config = dict(
    n_kv_head=3,
    head_dim=96,
    d_mlp=768,
    activation='reglu',
    norm='rmsnorm',
    positions='rope',
    attn_scale=0.102,
    init_std_o=0.00768,
    lr_mult_o=0.665,
    beta1=0.95,
    schedule='wsd',
    decay_shape='pow',
    final_lr_fraction=0.1,
    seq_len=1024,
    train_tokens=453300000,
)
Each number is 128 + 32 x the weight over its row's rms, rounded and kept within 0 to 255. Layers, rows and columns count from 0. Numbers have three digits each. The size before them is the row's rms in percent of the matrix's.

# v: layer 4 attention value, 288x192, rms 0.114, rows 223-287, columns 64-95
# o: layer 4 attention output (transposed), 288x192, rms 0.069, rows 223-287, columns 64-95
# gate: layer 4 MLP gate, 768x192, rms 0.121, rows 0-76, columns 64-95
# up: layer 4 MLP up, 768x192, rms 0.126, rows 0-76, columns 64-95
# down: layer 4 MLP down (transposed), 768x192, rms 0.115, rows 0-75, columns 64-95
v223 092:101136159102105162137158204066144162157116138151153102054121161145112120110099182085135135096151
o223 094:117106104123150169056108214089140125115157115167126131047101128036074158138139082170100145120136
v224 101:136159119123106100134146152050109157142143132084098109125150132130175083147114142150117128061108
o224 100:104109126142140111139087134121103140118143177071126119120137165073147137103109113121098148197056
v225 102:132148099150112147130091180087085114154101100120162058106105124099112146097129100150115169111043
o225 101:127094124121092164148113137108058126073171095122137073084119142153178108139131142173146096142147
v226 098:100085157136133139089127137179168102152136145128094104149154099145168144158155154114071104098143
o226 095:099142116074202096157151065093093130079078130118125097156151150167127126071085058168156142174141
v227 108:140122141083155141115155133079041101161098110068112148159132112133119127163135145157123143092163
o227 103:154171105145151120159109106160181128088152179122091150165140188140155160192109120091106131176103
v228 086:169146138103103083131049092171104130132100089168140129121149178116098100152183141147181150153168
o228 082:138168169101094126139100103107135131110173094128145060164082103115105111161105180121096152128082
v229 101:190173120117159062136139177144126115124103152145172145168137125105179147140173079061127114110106
o229 100:102150155119144142156166137116068169119148172125074093133110121120098096156131169107201152124114
v230 096:136109111223133122133137102151107126179117098087102090145102143143152107119065153162096067092099
o230 094:127141110100158170125142146075101151124095077123128121137156206142162163134172086126155086143102
v231 093:154190127130196122130188121172152103097121173132065150160106120129173133140144090096115135135154
o231 096:104155131188143154144188091140057143159065193129127103126080116159152109180097143176155166065160
v232 092:177140150126178076122113160122128136148168107156139074089178110179176101165118090175120100141091
o232 089:167168143127095137134144099119177075094125088158163114118096128096099138051152077161136165176104
v233 095:127096130122122156122171116103154085138165154078079143109031157103108148104159165125229174113144
o233 092:090136135165100067168123113061143118089111163105045156109096122153128160135105121101092144111114
v234 094:140131063129120087149138117190147073195130135099146142158106061138151118157128176119149103119157
o234 089:108092090102211109131153117129136127124028169114131127151143138148122093192116150091064105108134
v235 093:136145115162124150149053111101128138136118151124141141118151134075149116104153119149139152123128
o235 089:144147150106095127100177090114086120128132177070177056089089155158136101119105120141133112139133
v236 095:113087156176135132066149172147165161087109101124099168181118134167175156124180152061125133149060
o236 092:109109188179075152083129118138103113111129143159134139177102115144115166137114123178175092117124
v237 099:185074107161148116115116134129146174129065139168135093111117149064082139187108110143066151144167
o237 095:178118121096116183170171136129123114097182096134133084120089091188150156149159126164094156123139
v238 102:149165130130138085090131121128090163106136101161121098140101172110134072138116112104163126089117
o238 102:105097121070135117126098138113113142057143106154087158126120108160029135141207119083104170118095
v239 099:076138078179168080135129094119097101134069086054130102113098106080109139122136168102131083087143
o239 098:081159126162143091175122077190155066114145110145169090131104149102104148097145103093066090097086
v240 099:069135155151113081130103100163138082109130173117218090141131119128118079105152138122203100137106
o240 097:072147164132122071144132140095130105131137102107118158147128166110115073163097128143181149161117
v241 093:107166079156167157123137198078154181044115114114130134158099150134182097106104115120145130126159
o241 089:069142106209115118049120160121042122116061178124101133115104136076096139108141109130181132086133
v242 101:081179089112153120103163064103120106082103127156102092107074210136106097167111164162116201165118
o242 100:131070112130032155171150110108138181140091127077105180123119082132151103144163116123107162087106
v243 097:100142133102145108136127109095193146028144078146078126090182164089178141081111155087175097165141
o243 090:151193127144102078110171153125123145122126215148070148118138137093072216101153099078136128117123
v244 094:100181134084097137069086109152116176037119172165136105118091113229107143113118195167077114154100
o244 091:150136143113106121078114141117109167209188125113107159171134017128156147088094105174140104133146
v245 101:140142183164127120150143192164165121172140088138098139095099134180173119151166138084184167108141
o245 093:177124213176178103099147123141112137151104150111130097130093135201116104155140138172118116150110
v246 091:217132065170153133139157148106085077146101115167161153103164159135111166137123121134149140157136
o246 095:212105135134123122115115103097095201127144127060089114141109078143167165140135165100165109091126
v247 094:155104138140135139099135094222150119116195151127132127057092110150144117089117111156134125139087
o247 089:157165118138114136144166112102125144125111169127181155192116083152127108108079167129104110100117
v248 103:186110115108165101140103126141060129166148090130109129168107158117142119107138092120174112104100
o248 093:094089143115114150142128118112102119137096106101125123106116141133096117133171107102101104126136
v249 090:126134168096135110166173162147073146104092120090101102150182118101166103078076065171089106127122
o249 094:149184064135085126119143141102074058143078064124178138096140091092083152044130120134133117158082
v250 092:168042203139126153123163157121171155120161099115067156148142205134101126107086096134203153096103
o250 092:103077138145091147111138132155087145122173135107092148057116132195128170160158118129123064162146
v251 095:121162135083133119105133091095162200172078094102156092136092138129187139138176158163121124151124
o251 099:147187124102128221137167157155212144093162097198123081112079125173172073101088139119188102168115
v252 099:137091158187088113136122080120118128132138084154119125155092116146121122176210144174092118107079
o252 097:157118163118123075198128066123174138202155051158143082128176075126130089083160136112147133160083
v253 088:111098147100140142137126098111138152081094076105142117164172083178143172046114153174151071136125
o253 092:114167161140151148130126111152093173120151107102135165144147127161198172084114163092088082175126
v254 095:069160123096149139127059099128133128204144082168060107163174134132138115083131127116177106156108
o254 098:124085105137162090091128138103100162191165065148135161140116154137093087132181168134065111054131
v255 099:142115128151124134132101053153110131104175132153137152150026151177046120136154134128140149184134
o255 097:124135151150112129099158149163144124171132138121191098133147095130169098158162135105067132123139
v256 094:072132098179153079126076173147111104140075112134190140058097114156069114148165093136138100129090
o256 094:115165134131177110061130149212125135075143127136059090126082111149188167188152119121107153066119
v257 098:191116145133089150139136086141154137121131157146161115162165073104152077117143129086092115089126
o257 093:164093140086125115111143152161121101178156148118192088118075190199095156136155111101113129112116
v258 100:121146177101129110134121141173106147114069142064134140132124154133141105166161161150125151123080
o258 094:132134149063075121113153091127141127135201081165123159144110043153158149143133139117106125159111
v259 100:143136121157158132117105128182101181170143108141134171143085049189115141143087097089138160125178
o259 096:166149111161149153139075128088080064113072157120179100126155107121091103134091116157099110100127
v260 100:094183127111136135170111149151126128166109133106181109122077116122135097103077177094067091134148
o260 097:133214140157125087125159148122135158172155149097136084137125109129144111113096122177178161117157
v261 108:194081180070161169162087183110126114079104158125117155150144150110139140163132123138188123136149
o261 099:126192146121111120093119100091120151184133147102154116030114136103119165124151117113075127174172
v262 098:087141101075082128118150083101112131117172143115128100124150114146123121197083116184117097165058
o262 098:142136119102152155104185091108180102187133120097122171112124128118152132151152136155115085140172
v263 105:161117095149175185119091150144119087107136044143143118134093135079108101092146159204114130117144
o263 100:180093142146087134206093116135175183121142108114090098195092144144185096114145149137075193131150
v264 089:128115100113111112097132170113150127153116187125131114132081102115162159087148093141127136120120
o264 091:122153151087097100156137157058158185085170141091126135138140150124114127156165183147151131111125
v265 092:152084143155145152073098097137138136154137105132109132143149144085108114098067093189136099093137
o265 091:117071101130045144203116136087112159074080148117153142092144104160154135138146131091115090106158
v266 102:174137129103151158129108111084176135135165177137179093141149101108169168121069150138145139165144
o266 094:127124114077101136123083147138102060135089156127114096101082103141133071143092141095141133103128
v267 093:124113123112139130214132167135120154161156182166161144134135142107071207130089111145181162129081
o267 096:152118117159118151112151195101115130084144110099071130117133139140130078123119148098158146177057
v268 091:166138105126110070154124085109151121126134162134145122167144115132158085103123144088126135096176
o268 092:132144158127129119169106172134131158147147184053146114139107145098173156139158121124132135184084
v269 092:141122081134100138121128128128064117156146143162124101143116129169075023143201151145144115102130
o269 091:065093098140126156159110092137149173095145092072134116167144124134131125123126130166128093142084
v270 088:102159098148136144109097101122153136137134126067158124134075122143162193187123113122108152132130
o270 091:160122078059161113080115121142114052092110114121106175187152141166154152136169161174124150128133
v271 093:145186078112162100097164122142162154166190153114164135173157086105169216090056131141089135153165
o271 092:124149129124130135140180177142129183176081128090120154104077124152123133126179107102144107102140
v272 099:153127090118137157099128168119077107123128098137121108182142159183089140111099117120143098095069
o272 105:122142121106099117156143139168205164131127130138131197105110196106139121133140164095153103122098
v273 098:162042114080107054083162074111176122094130126137084156164143140140091130145090147111066116075137
o273 098:086076091147115107135144120155147150161110126112127131102136139187119079140142132109139158106122
v274 102:117150118154109168070179110121127105130131147189175119166146145119125130141077152146077138124112
o274 093:169080175160115117176128147119136175130104078143115137142161132132117082123104134091167179153108
v275 104:114156084201092089142102090126121119158154112098148219148158137065180153120079139107145120133140
o275 100:093110109182158114138137098139115097092094164124088097110206137139118145114109132074106106165128
v276 095:104126114081139156101063157122115126180089098146143123061107153101124081089105132069132149102131
o276 092:089128094135173140086140159122060160088124158107119097109163156077104140094099058172143161132141
v277 093:113130139109146122162135143132127138117195120098140133108126150130104157150110082135143109067129
o277 090:143089084168192140141158051109121115132128110150123190157138144073158173126085119135123145114077
v278 100:138125097161148095180134164093065085111161121196150063094096198088075110091122181139143163120090
o278 095:111109115111079144113165111108081109102129119114125099123171070099143124107194114125079181186106
v279 098:121103189137121125157123106124105105142126130107094150084189137132086136134126114089156058130150
o279 091:065106077116052112096096148137169090120115147113115094084159147164108135104151081167120143176117
v280 094:133124142172146166170097109154109138114068143126114139110086127136120085133154127122116121122091
o280 095:116054071128172115088122112110107147104191100191119098121102104146128100238103092103091120094122
v281 092:160146105100126104069146163154117112111139178153149167109118125131130142133166171122137108100097
o281 090:150152130095109110117131111155152176185093052074098124160119071157099151096070116154081168114171
v282 097:107121162139197160152154155181164107111130193093104138156167137078147095114119139079110149145105
o282 094:132166145078135101110159071095088120157147207158121117107132092141090107138166067143147085125195
v283 102:131114177068070112174151116126138169033127165136148149084166175103184095175120149206114144157127
o283 097:153116155140126183118100154151098082160117163113097111112117115146137183120167108143177188133115
v284 089:140136107173201086118137142088163061069077111139151113165117202125136137185114094112076131122177
o284 093:122088129126122143203156114146136122110113098127135134097128108166136164085147151111167199128161
v285 099:193108185093121089060142078087131140104098188143049108114152140146171166114156159137123120130126
o285 097:185118131108105151088146086106123148151120151177187157128109085150096087127154157104168151133128
v286 097:145138153149136144159137102137125147065095135116117080148174166183158119116159186089182136135123
o286 092:130151092105114147102152128097090109133146111171105115123130198160105082136093126132111121202161
v287 100:125250171135205125210154142160122108143113117138141134122102177138109131122109158171149187126104
o287 101:127136150162101089121133114116081169149178129160049096145100066158134095126116146162070163184099
gate0 104:149166155158106128135168097158186175123220086146157143145159140187082178168090115177141150171152
up0 103:154150199125115102145202155151094155145106133142091171218106129174091104167139146107073134098105
down0 100:092100143101134121157111138126117092122162141113085129139124199099100177151171102163096116103187
gate1 099:181182120166147058081125131141131118137126131082091153161159163110131154121156130199146127068134
up1 098:119144081180118092111119152123151174104165138073157096121150151118149111122112161135086135104138
down1 101:103132178116110165179187091150007071109143075130122121105082069099106148142125141101103096134152
gate2 090:120168195137133113166142133068095081151127095136166096163174126127193143140127134135139077146143
up2 097:131130088147074087131142074115116092121114148121120108097091030147068098134148169065094082136142
down2 092:142108159159124148118126148129118169104141165090125102122142162138118164097083090173181149099131
gate3 103:143176116171117143124112135087104094120170143105144123143146203154115120154175092140144124128160
up3 105:209169122141101138141116118156107105151192168173107120167129144139161125067125088132149194133135
down3 104:112149112123131090173144128088115133146034132052163087158110136154139121142104107116184098104108
gate4 096:169070173120129125103114137100086153137105093177125189136128131141131121080148080113116143144165
up4 099:087144161186089101122109112175142123126138162165139100150159163190094147117148155140085109146145
down4 095:075095191116152188135146164066091134164170160120098094115078092099089133133131129144161141103107
gate5 102:213097165169083140110103092135126105090140180168096139076103115149180142162121087093161085188119
up5 101:085128147157080156125172100097128127144100104141096139055102136126071119089116100131134148055071
down5 100:160104171130115136186169117153115130120145115108152163159115157157123090135156147067143124208091
gate6 102:093151093138144160167144143140186140130097120130116122144144143109113114111125166171155177163123
up6 108:149080124109133130161135158135095154145099109127133114127138143183079176160143139123088100209166
down6 109:139157167174157129164144101129114101175105102109128145111107142136103059168157108152168141088145
gate7 092:099106094103145091102131084124123165115122139088134160122143174101066084102160116153161088125185
up7 095:176127119171144150104119087057148115114158214131103107161126096142151146180153095118175144091100
down7 094:070155115139080132157135143131095140097112055121140103101116138113110083165094112135059119171095
gate8 098:127061110100119096150113123126139097127093166084182155102124111115140106115179106152157140131195
up8 095:102154137065157107120118106132115123152180116087151163111100174084137091085071160126158159104141
down8 098:119088078159155103131139098155126063118135102177140098129152123171099153101128093110161138106143
gate9 093:097145111104130130158173100153089106059093089147130173121126084161087119150097212134161080149158
up9 101:098151129090166059188179099141114130137141149135133102108158121160120143109151155135099144174172
down9 105:124096080099150120117080200129063153141102159146118162141157094082104119098128171088111150092184
gate10 094:188127095100138105156107115114143134155152107125140123109102080148129083090143163200165120056085
up10 100:152142110153151163186139144144093113136121116130177118122132183187157109182164121061158169133172
down10 100:126180176142176113091180148154147124113145160129154137153126143125105119139155134160104149187075
gate11 096:135102083109122153156141095105102141158124150072136144103142165147097106118155087122123132073124
up11 098:115087167098128053094102149202106135113104141130074128104105118108129121132179127137135125131110
down11 099:138103103212087174116131111104177158142161080094131071164129190199174119072144092150122141175118
gate12 102:141149152124151128044071218114121139157158158128067116107100096152167156111130122158129078127101
up12 100:110103172119126134167141117151127133087091129159142150174137141167164120112175128162110114132152
down12 103:081178126068160133118162133138117100144138115131101072118167109169162132124092153083131151091197
gate13 104:088128096142114112118126196120107108149103126152082165152148160135132122104111108112140112177193
up13 103:059073075148146153132077090169121147079078057134084128122079155126078124147134067146137154099167
down13 104:158190141157133049142169111123102098150133116127097136138147163153101120112101122129116117152088
gate14 100:134145113194122194093149134132136102094102172150127126137126163145071121212122102139119110142104
up14 097:144133164144121110121092075097122118077170116136151157060112179124155177093136122127148113176138
down14 099:159131162070101132133121175174119137157122122145092127113088151101100118174150111141054153128114
gate15 103:175091178174092107112140088143093090173063137176168138118144158118124183136168183130161068133164
up15 106:129112050058125169137093115134153100128149116158154112093135183142142103110119126110102089080157
down15 105:095171155131093119107145089082109104120132181113068086158072114188130124176138079121163099181191
gate16 102:119139087175097120126132169089122041108115158121129149135125171123134113120057106105066106161202
up16 098:114117065146087119131165170096199141119099141136128120080136134148166144156094173106084103153099
down16 101:054145067113182111137131088165137105094132095210141178124145111061169129173145118113131073110147
gate17 096:130095161111137120185207089127130144098173155125185105114166115074153121161146133134141121090152
up17 093:149145081149119129087121183137107149144108141130086128173150135135063171169214134121092181120093
down17 100:115146076138072133079129164146107155156117164168174188091109109060196152075040156140130101152144
gate18 102:155101139138106131103118104073086093100145138125149062175103110170199093114153050082118073141081
up18 106:158094152112099082134110101199164134134148133130152155053140088138105095171080129125149193152129
down18 102:177169133092153128102100161066133095123010108220157119142164139120150119116116159083106106097120
gate19 100:103125121134111098084157110133123114145142060149177047109118145115128084146112140159102154068057
up19 100:168184142075149136130142065187145169104147117131149164137159130112126111133094067164111078182116
down19 101:100091184160201103142139130069141090134096142072123059123049146126150128084140139095095208093109
gate20 094:149101170178069206132110113091109141127074102160172109140122123149101165112101092142128129075154
up20 090:112144096125229195114132116145156111159088163108151111144099121115177107155138132139088082104110
down20 092:157117114164119088181144115101106142118134135114094159149153085107162144094199123132121147142117
gate21 101:163115082139090165171137072169096162112120133098103151092088133159085105077101066147129135090141
up21 101:080174158125122107146106132176170161162124139125154155110129095127117114124142104100115142133127
down21 098:162109146163137167149123109100135109132165149084159123140106135176132117145138140161145144115145
gate22 099:141144113174128138109175132128162198138088125163167178073146151098137078084149155179146075193083
up22 101:123141119126171142130165089085124125123111165131088130126200138128100141101133178140133084109099
down22 097:128115161129108131098160084083173124132165187158092119131106098090080125136141105106120121163109
gate23 103:113123113086101174093128129169090095105096102125142081053143107133163097143117109136100134120107
up23 098:106112128159170130170106133144161123101137113070094098135162165096141098096121123133163120127146
down23 096:117094128075121123124132135083114086149167136172200127171079102151143080131108094131162160200065
gate24 095:120097171098137153145189109148126092140154171147148179150118141147137068122145139133110054132105
up24 100:171107128167130110072122106071122124191101098130094123137128146137183149153117111133186160122169
down24 097:160105094114041127144172131156178176114122133115119067122086137160094149153133119160142095199082
gate25 105:116089092142111076099140155143081127106139171089089114110151032103136104193124143086074060132151
up25 104:189165179094112135055122111115116060143103090078071136129154105174184111104216139135139121149157
down25 104:119141169157194105127112154134145155092183063101130105160156069153105058155139123105114143129139
gate26 101:182223088170093162066125136151120128081096135106098088123047152088137065180159138114107087103145
up26 104:093114117176104020146104166174069130147105088149127064126138137105145113106107065176126117158147
down26 108:174138114149147217183055102116191126154125096089101128111126116144133156132155089036098131117140
gate27 097:116095097116149128111162118146207158139195123145127106114142125168153098131152107134118124168177
up27 105:126103153112181077094131106141156184149150111100101081113132122110096081178190099095147129133102
down27 101:134114167133115075048091107175143138091134166154135167123170126183159137116065177132120079124165
gate28 104:115092143086088129165145144085157145148153154104124132082164150110163090122171113171119138131179
up28 102:104153104116058109097101118153149121162089124094193096172133157153135069151203164075097135148192
down28 102:170103159119066124138100192143136133106121124101139095158136147093143140095109118181182126190122
gate29 100:134110140167152118149162159105113084097136144112194136125151162141097096093072178153126111125147
up29 099:133099093070146130158147149164150107170177097168096130142142110104122147108127133101152158144108
down29 095:109135118099142144137117115050108134113109149052151120131157174107152055128097107127096117148159
gate30 103:128165135171145128091122088113143155096142107139146133059149097160113151172122137094180126128132
up30 100:102126207142136124114139163090187171150141123084174113103089138163145119121127153175109131127152
down30 102:100127036176109130105169086159127121081139090093099140133160116082144153021120110122144094123099
gate31 109:190164085106150114150135170147170109173151127124168117151144113112170154118042177124159129092154
up31 105:131109161143083085103154120135145108137110104099086183150149093128056068181159111125119149152135
down31 108:181080133068089152125143204148082131150160149086111091154135117088152164096148136125186089116121
gate32 102:120125156106109095041113155155129154143139155099196120116193153128123135098114090111201088152113
up32 098:078139166109097145141143172186086142161104127138146079109122113081081119139098146112179163139127
down32 103:183180131151121078094117146091060109128141125188130162146080089143148111117149122160099151109172
gate33 100:156158152174090145089132114133129096133075056120146122169148099163099130113171119108174089127103
up33 101:109137133192185118124131107117096101116199111115108149098089109141146098116146119075097148100072
down33 098:152090156091125115123100158159112132112127185136109118135121129120155060163096085164119136157218
gate34 099:132122143087175103133136128072096120111165149079143133111132182149207102129171138145147073145110
up34 099:182084156068101088142113183143121097143124075164136126122092128162133153131166088108135070087142
down34 103:147197100200102176149170092129196169161095175147111155111175117098097086102117096107093172149174
gate35 097:131098105124099075150103158127097058145145118126146125153172122192133119108138161131137104126162
up35 099:089095083101126060125167143142207103101173088151124180139140144113157164086121102133134086099126
down35 100:122091153138172169159135136150069119114110133107129148120046134198126168101134133117117107111137
gate36 103:093133067121169149153082145135159106132160168120139181139182089065162137137129157122115132109097
up36 102:156072106152087118077088054156145142114175079102098140126180095153140197129132126124101191109166
down36 100:105194141088064157192001155197127151155083082144103124125156152121133119137170155145106112165157
gate37 094:142130082131153110085136135102162121151142108177149098133141083118144088152198138059062171170107
up37 093:143128128125143163131167164085142156136152058081154098077095143196093159100140095141084116082142
down37 098:129111074073159144119146094161137097095174128116082129151157123077193123181085147165117149131112
gate38 100:120143077130106056177104147172119168120155116109071132103157067105104098142144075160133128155108
up38 098:139104073130108098150150118148140206137134139173150141151096097131151135121116052109159107124115
down38 097:119178118137151199157154108179117132084114124103070114122134185167133158112137143117056152097141
gate39 101:161163152123151104149079139145162085168124170129166116150141180132088128078086150133154094107133
up39 109:129073123106075143112163121162159180048098129102129155137126145101117068136110172117152113168205
down39 106:101123100211145088144144107104058075105139105183129079108130151137142117082110126167083121110154
gate40 099:114134093125132133143136166146096166161145083111142114102117168122166143063151082136149097176185
up40 098:103136101133129084208144116151158175143122150144113123143099181079142106157108142141139202131130
down40 099:111153145157209222123108119173128106136173136088137161118157141179078115141148130094115115069134
gate41 099:114120131127120143162089154145159138090136133083174143202055108140112091175198146141115109105179
up41 101:112080103087075101144146176122120138156092134115143131121088053115090136129116094109172166137111
down41 101:142140139128154082113179162146081171161163113161175130104154118140182129147121128107136139151176
gate42 104:119120167174133152154148083083128177127149061062147107076173064150130111075111136112144124140152
up42 104:111119145093130129109104101170111168139182137176059137187099108118156127132147164096146118053119
down42 099:103100134089121080153144105107091104136127119129139139111109091204033155209104118107150082160148
gate43 102:124113123121040165171094119054127163149129170144117125130134111155201101061043126161128118150139
up43 099:132071112136049057114099131097161149095159103130151190136125121175177125081116126144095165132185
down43 101:131153162116153135068111087130094131132103145151105124131122137099169148046099135127127173149135
gate44 101:165099138183136174121078181117084172091110112159177146093083152167137119200163138078095065133148
up44 100:114126166127130142112180114127161111157099160054191133154141186104081099159133164186089163062165
down44 098:125097118108122115133107118116122113136159132097109102165109134140131175175154088119235118170096
gate45 096:090188085123112097118144096073125107135164123103161148139141109148121142161230114129101096101157
up45 099:116122113164132150113133101140112135106104113077136129147103118158065107067141082102169122190110
down45 102:029130122100076150121112115172147074117125135159154145143195124080134113170054107151176110167164
gate46 102:137165153142101168124097111146064146111097131090115124097122106183129164053145093162093099158087
up46 097:134118090086062081082163158131081142073114124104139080100141137157091119109168178157167146143142
down46 096:113023119099144112109116141146160059188130120095104114193096151120119131142090048132126162130132
gate47 103:106160148152148119069104138148082106103190122044126096131137145167110190138109080120121094053094
up47 099:160145118196145110102101194156086087137118141097149146177199123117100117147133054193101147039104
down47 103:065113117114102123114152111106161153130118158133143094121112114186107073119136160101176173107147
gate48 103:076152090095101117176137119131106105134175211121085173104141119177091129154150135068145099084103
up48 100:167077089166086087103100124163140135134059076085161082124163192188062125090192109096101149161107
down48 102:137096070137129168205104121106160140127155176115083173101149067156155123126122154166132129117126
gate49 104:096097160116107078170168097057083143163130139122079164146113149104161102141080151159117171134176
up49 107:166112127143150140048168143124093115109094142171139140128126134090042140126115137115124107100078
down49 103:074154123118163092148110081145176159102129120158114076110140151190151094138119133117106108107116
gate50 099:129095155147121131178139089143131119140174134143136140131136161136104133121147136063125127103129
up50 096:120113151107171149108122130093084077094093167118168089155101094181143072144118101104080108177153
down50 093:118173132070088117143104090046106118149150084178104118157111100119119159147097163154137122121170
gate51 101:116115061122112103128032178119139145082148129079161093128167130142154111127135146097173138181135
up51 099:156108104104131117131116127108176150208141101188121146143099130118176116135127190104161147115188
down51 102:132074136181146165097122114132094129131162124072194125121137127144131180112116148149113138157094
gate52 101:078148152120105161154130096191153151081114129115150099101107116093136128097112093102066040142129
up52 101:164140095136182149122120132106086178166133121124124132129074151133123070112076167135078090135189
down52 102:082088187136105133175131115124145078144171163116124075147170148144149143106128155069162126127142
gate53 101:206114093115153149178081131110096161066188166128162128104143111116126129119114025089149186133173
up53 099:083067052102086091109078172090092135155105146131152082138115068192138145172090164144123180169147
down53 100:174129156092136108123134177076151133104158148135098148151106165081089119112123087107087077128082
gate54 098:137079145099141142124095163167122170114120186149166120089145126107092166143099038156089120148085
up54 101:137056152137101098098106093109090122085113107107146123129116144192136143167134156089107051133093
down54 098:143238122115140155184155132143096097130120139122182180177138061105131100127090154097171107137122
gate55 098:144140162135125181098109123072156146087161128110103093094167142081178081120168102115087138145150
up55 096:144098211121138114120095149155151119182098120153142085130152167108155196143172109132130126162100
down55 098:093197105131161140168067101129120183111135110100100120116125141112154081079130125103114131114101
gate56 099:145124117133140159117167134124208118085145102155111096150151121100136147182090163157129113166120
up56 096:173131154090134132194162108106150142120125113090138047155149122136119103075165116137148126145158
down56 098:136109134096110153125109157104116113144171145178158144105096092161113118154130183169138082128131
gate57 095:127180142114188125157132155125057091197141146131153159110100161135141091108169054125112127084140
up57 093:067107113164122167130137116139140116133115117187111102103102191138138134075063155109135154151137
down57 097:097080119098175104121117077118084089143172115135158146191140114172132139151158059123126158053156
gate58 099:127135129107169104142090100145132134152122123105115129177165092227171156118188125147097198082143
up58 093:137061103092179092139141099127146111167131098138126146090099116151161109076140148139172151128126
down58 096:087135112139054124104198145134124145123155136078114114134122130141122153076122169135062094150169
gate59 102:088174073161138076117086094095142137183083127143125132154090084146179072146162154151143061154155
up59 105:129140148090085146152144161093076100120140130142143130145072151147120090120068156127071102087116
down59 105:110065134150118100096144103151175132163185123134137090123110103182102132118136111104187109114153
gate60 104:133147061144157087106065191110165088146139078151118138142076120149159091106127156180196145164083
up60 100:120117089121131174119202145106083162129106090124151095136103110154106110152190157198103151127070
down60 095:062124176112157143135164067065138164145176122124138170187121151119180108119137135067124142103157
gate61 103:091182148097146148104177113114156123113171151172127107041109162147119068117137186136151095168135
up61 106:125135131106119136160142133150136151180128178150146164057156141095077167148164143155162141115127
down61 104:169100139103131146132091172124151088142140106107075086094130170098138119123091159099060174169068
gate62 102:212135151138122087106115083141129070144183117162155173100162129143119137055113144090149115170134
up62 105:118095170150142191108185066103093144121125119108163181138073185087120132115128169128133131158098
down62 106:136160100099109146091135122115109158171079122130134176074156107142121158146143095153098127108107
gate63 095:155153170075100118114127181101118147137105132109104131141113166137123194152147131156144167140107
up63 096:150103146113178112088077131121148086105073089112127103124092122174143102124126186174138178149180
down63 099:131109148158166164122109150097143081105139161145084121174151097100119105116128104110131163120144
gate64 099:140153094105209102134119111128126123155159121137162205155075139160119100198095142119146131090149
up64 104:130154104172119110169169159111147101154100164162098140129079130092178108167122133115167122178092
down64 101:157127180186139143140058075118143082187111158103089108190184141133127137128115146123162087130073
gate65 097:096129118089106105129075090190186126064152104172157160180075122124120168178128165146155099090111
up65 099:101060136122158092103107158075093159142141135163164100092085079131071050113156089141066139189101
down65 097:139154107110102128116075064156125136137138111110124134146100154086170105175121150090216112134097
gate66 109:112140134160111088105150135137147153096167144115116169116124116103134120113164127135140114184153
up66 117:138151131105103121170135111052164143086157117136110142131142161103158133159104150104155158129122
down66 106:113108149062197140128130078182122130121125142161111139123104178149179097158113110131188115126129
gate67 101:155141183163176133100134213158152107161103146126156148126130148124120158069094087117135124099121
up67 101:150133127064121106138232135157131084118119129151122202121100129131158147156119168126127105125131
down67 096:122109165154086137085083142076138093101097154117100076097114151127186126124161157088152096162086
gate68 102:087138099156159063137185102134123141130126134131144082187139169187095159190161124167177126150122
up68 108:101174116101135173101111157123124149077108101108088176135132170103101133117137103122123057126134
down68 101:088176092140221175125164115101097134129077122142101101137164088133121100155124094104131133102130
gate69 105:144197115112120100125159126076105109112199119172161049114158119120115100122144130097172081158180
up69 102:129113118129084115127062144094126134183156062122124083114136126150140143153100101092136084099135
down69 105:091117065137153136179180122110134160103156107131124127136148169148209190087141212134140182093151
gate70 099:135129133131125149127131163083139116118133138073180096079081134149191083075083110058134167134088
up70 096:146099072113162073161116111150178096158084147093145167108129118144124110133169177153107140101119
down70 094:082171157172094211133075101150120132134137132131103147091106177108139142145117133106178088201113
gate71 093:159117204183078126122092139129083123161117148068134073164137160124105136165085149148164124116098
up71 092:135103133101101142111121131093099115104136098093142062112188100146077100146097160125072167089092
down71 094:069152185074127140111096147126134123141123096164127093143093167095125147107120124162138086126125
gate72 099:119135079091125150122109091212086130096148122135098138117133126201102120156170077153145161157171
up72 096:097122151154110155114138090147121139088128128138084186122170146111085147143127150156165116209137
down72 098:130102075132161162107101130094107186198134070075160109081135125133152121120163079134157152119095
gate73 097:153085098074083141179130046120129126119146123165167112130117129114159165079196092125090131199125
up73 098:146153116193179153118085152110112156070129138140113089078108152139113158147155107199160129145107
down73 098:115137125075164076180104122124091180188167115109094154172090100102178177172104116103212104068127
gate74 099:089106102085105066063149206123170125096103131153120146197142090131094075093081161165150111159129
up74 101:146150177143134164190059131128157097120133088144180138153144065134120103099172133043145097143093
down74 098:101138127121114135072173205118158152106120098100064085072087168123161106181080091164131154155145
gate75 100:057091167132106111077108098147131171150138086092133113115104146086093140159155147119118090121108
up75 093:109093137069136106123138165173169145119136129171081142126122138064136193137125172086174117145124
down75 096:110178097156140132148164082135105146090191086134126136129089167148154092136150120105132105066130
gate76 098:143089119087136206185098171124114121126130101144077063152112157180134104108088143136089175201073
up76 093:146144108088210076148158168117173185096084137145094137134129112082128148113105115161115125121135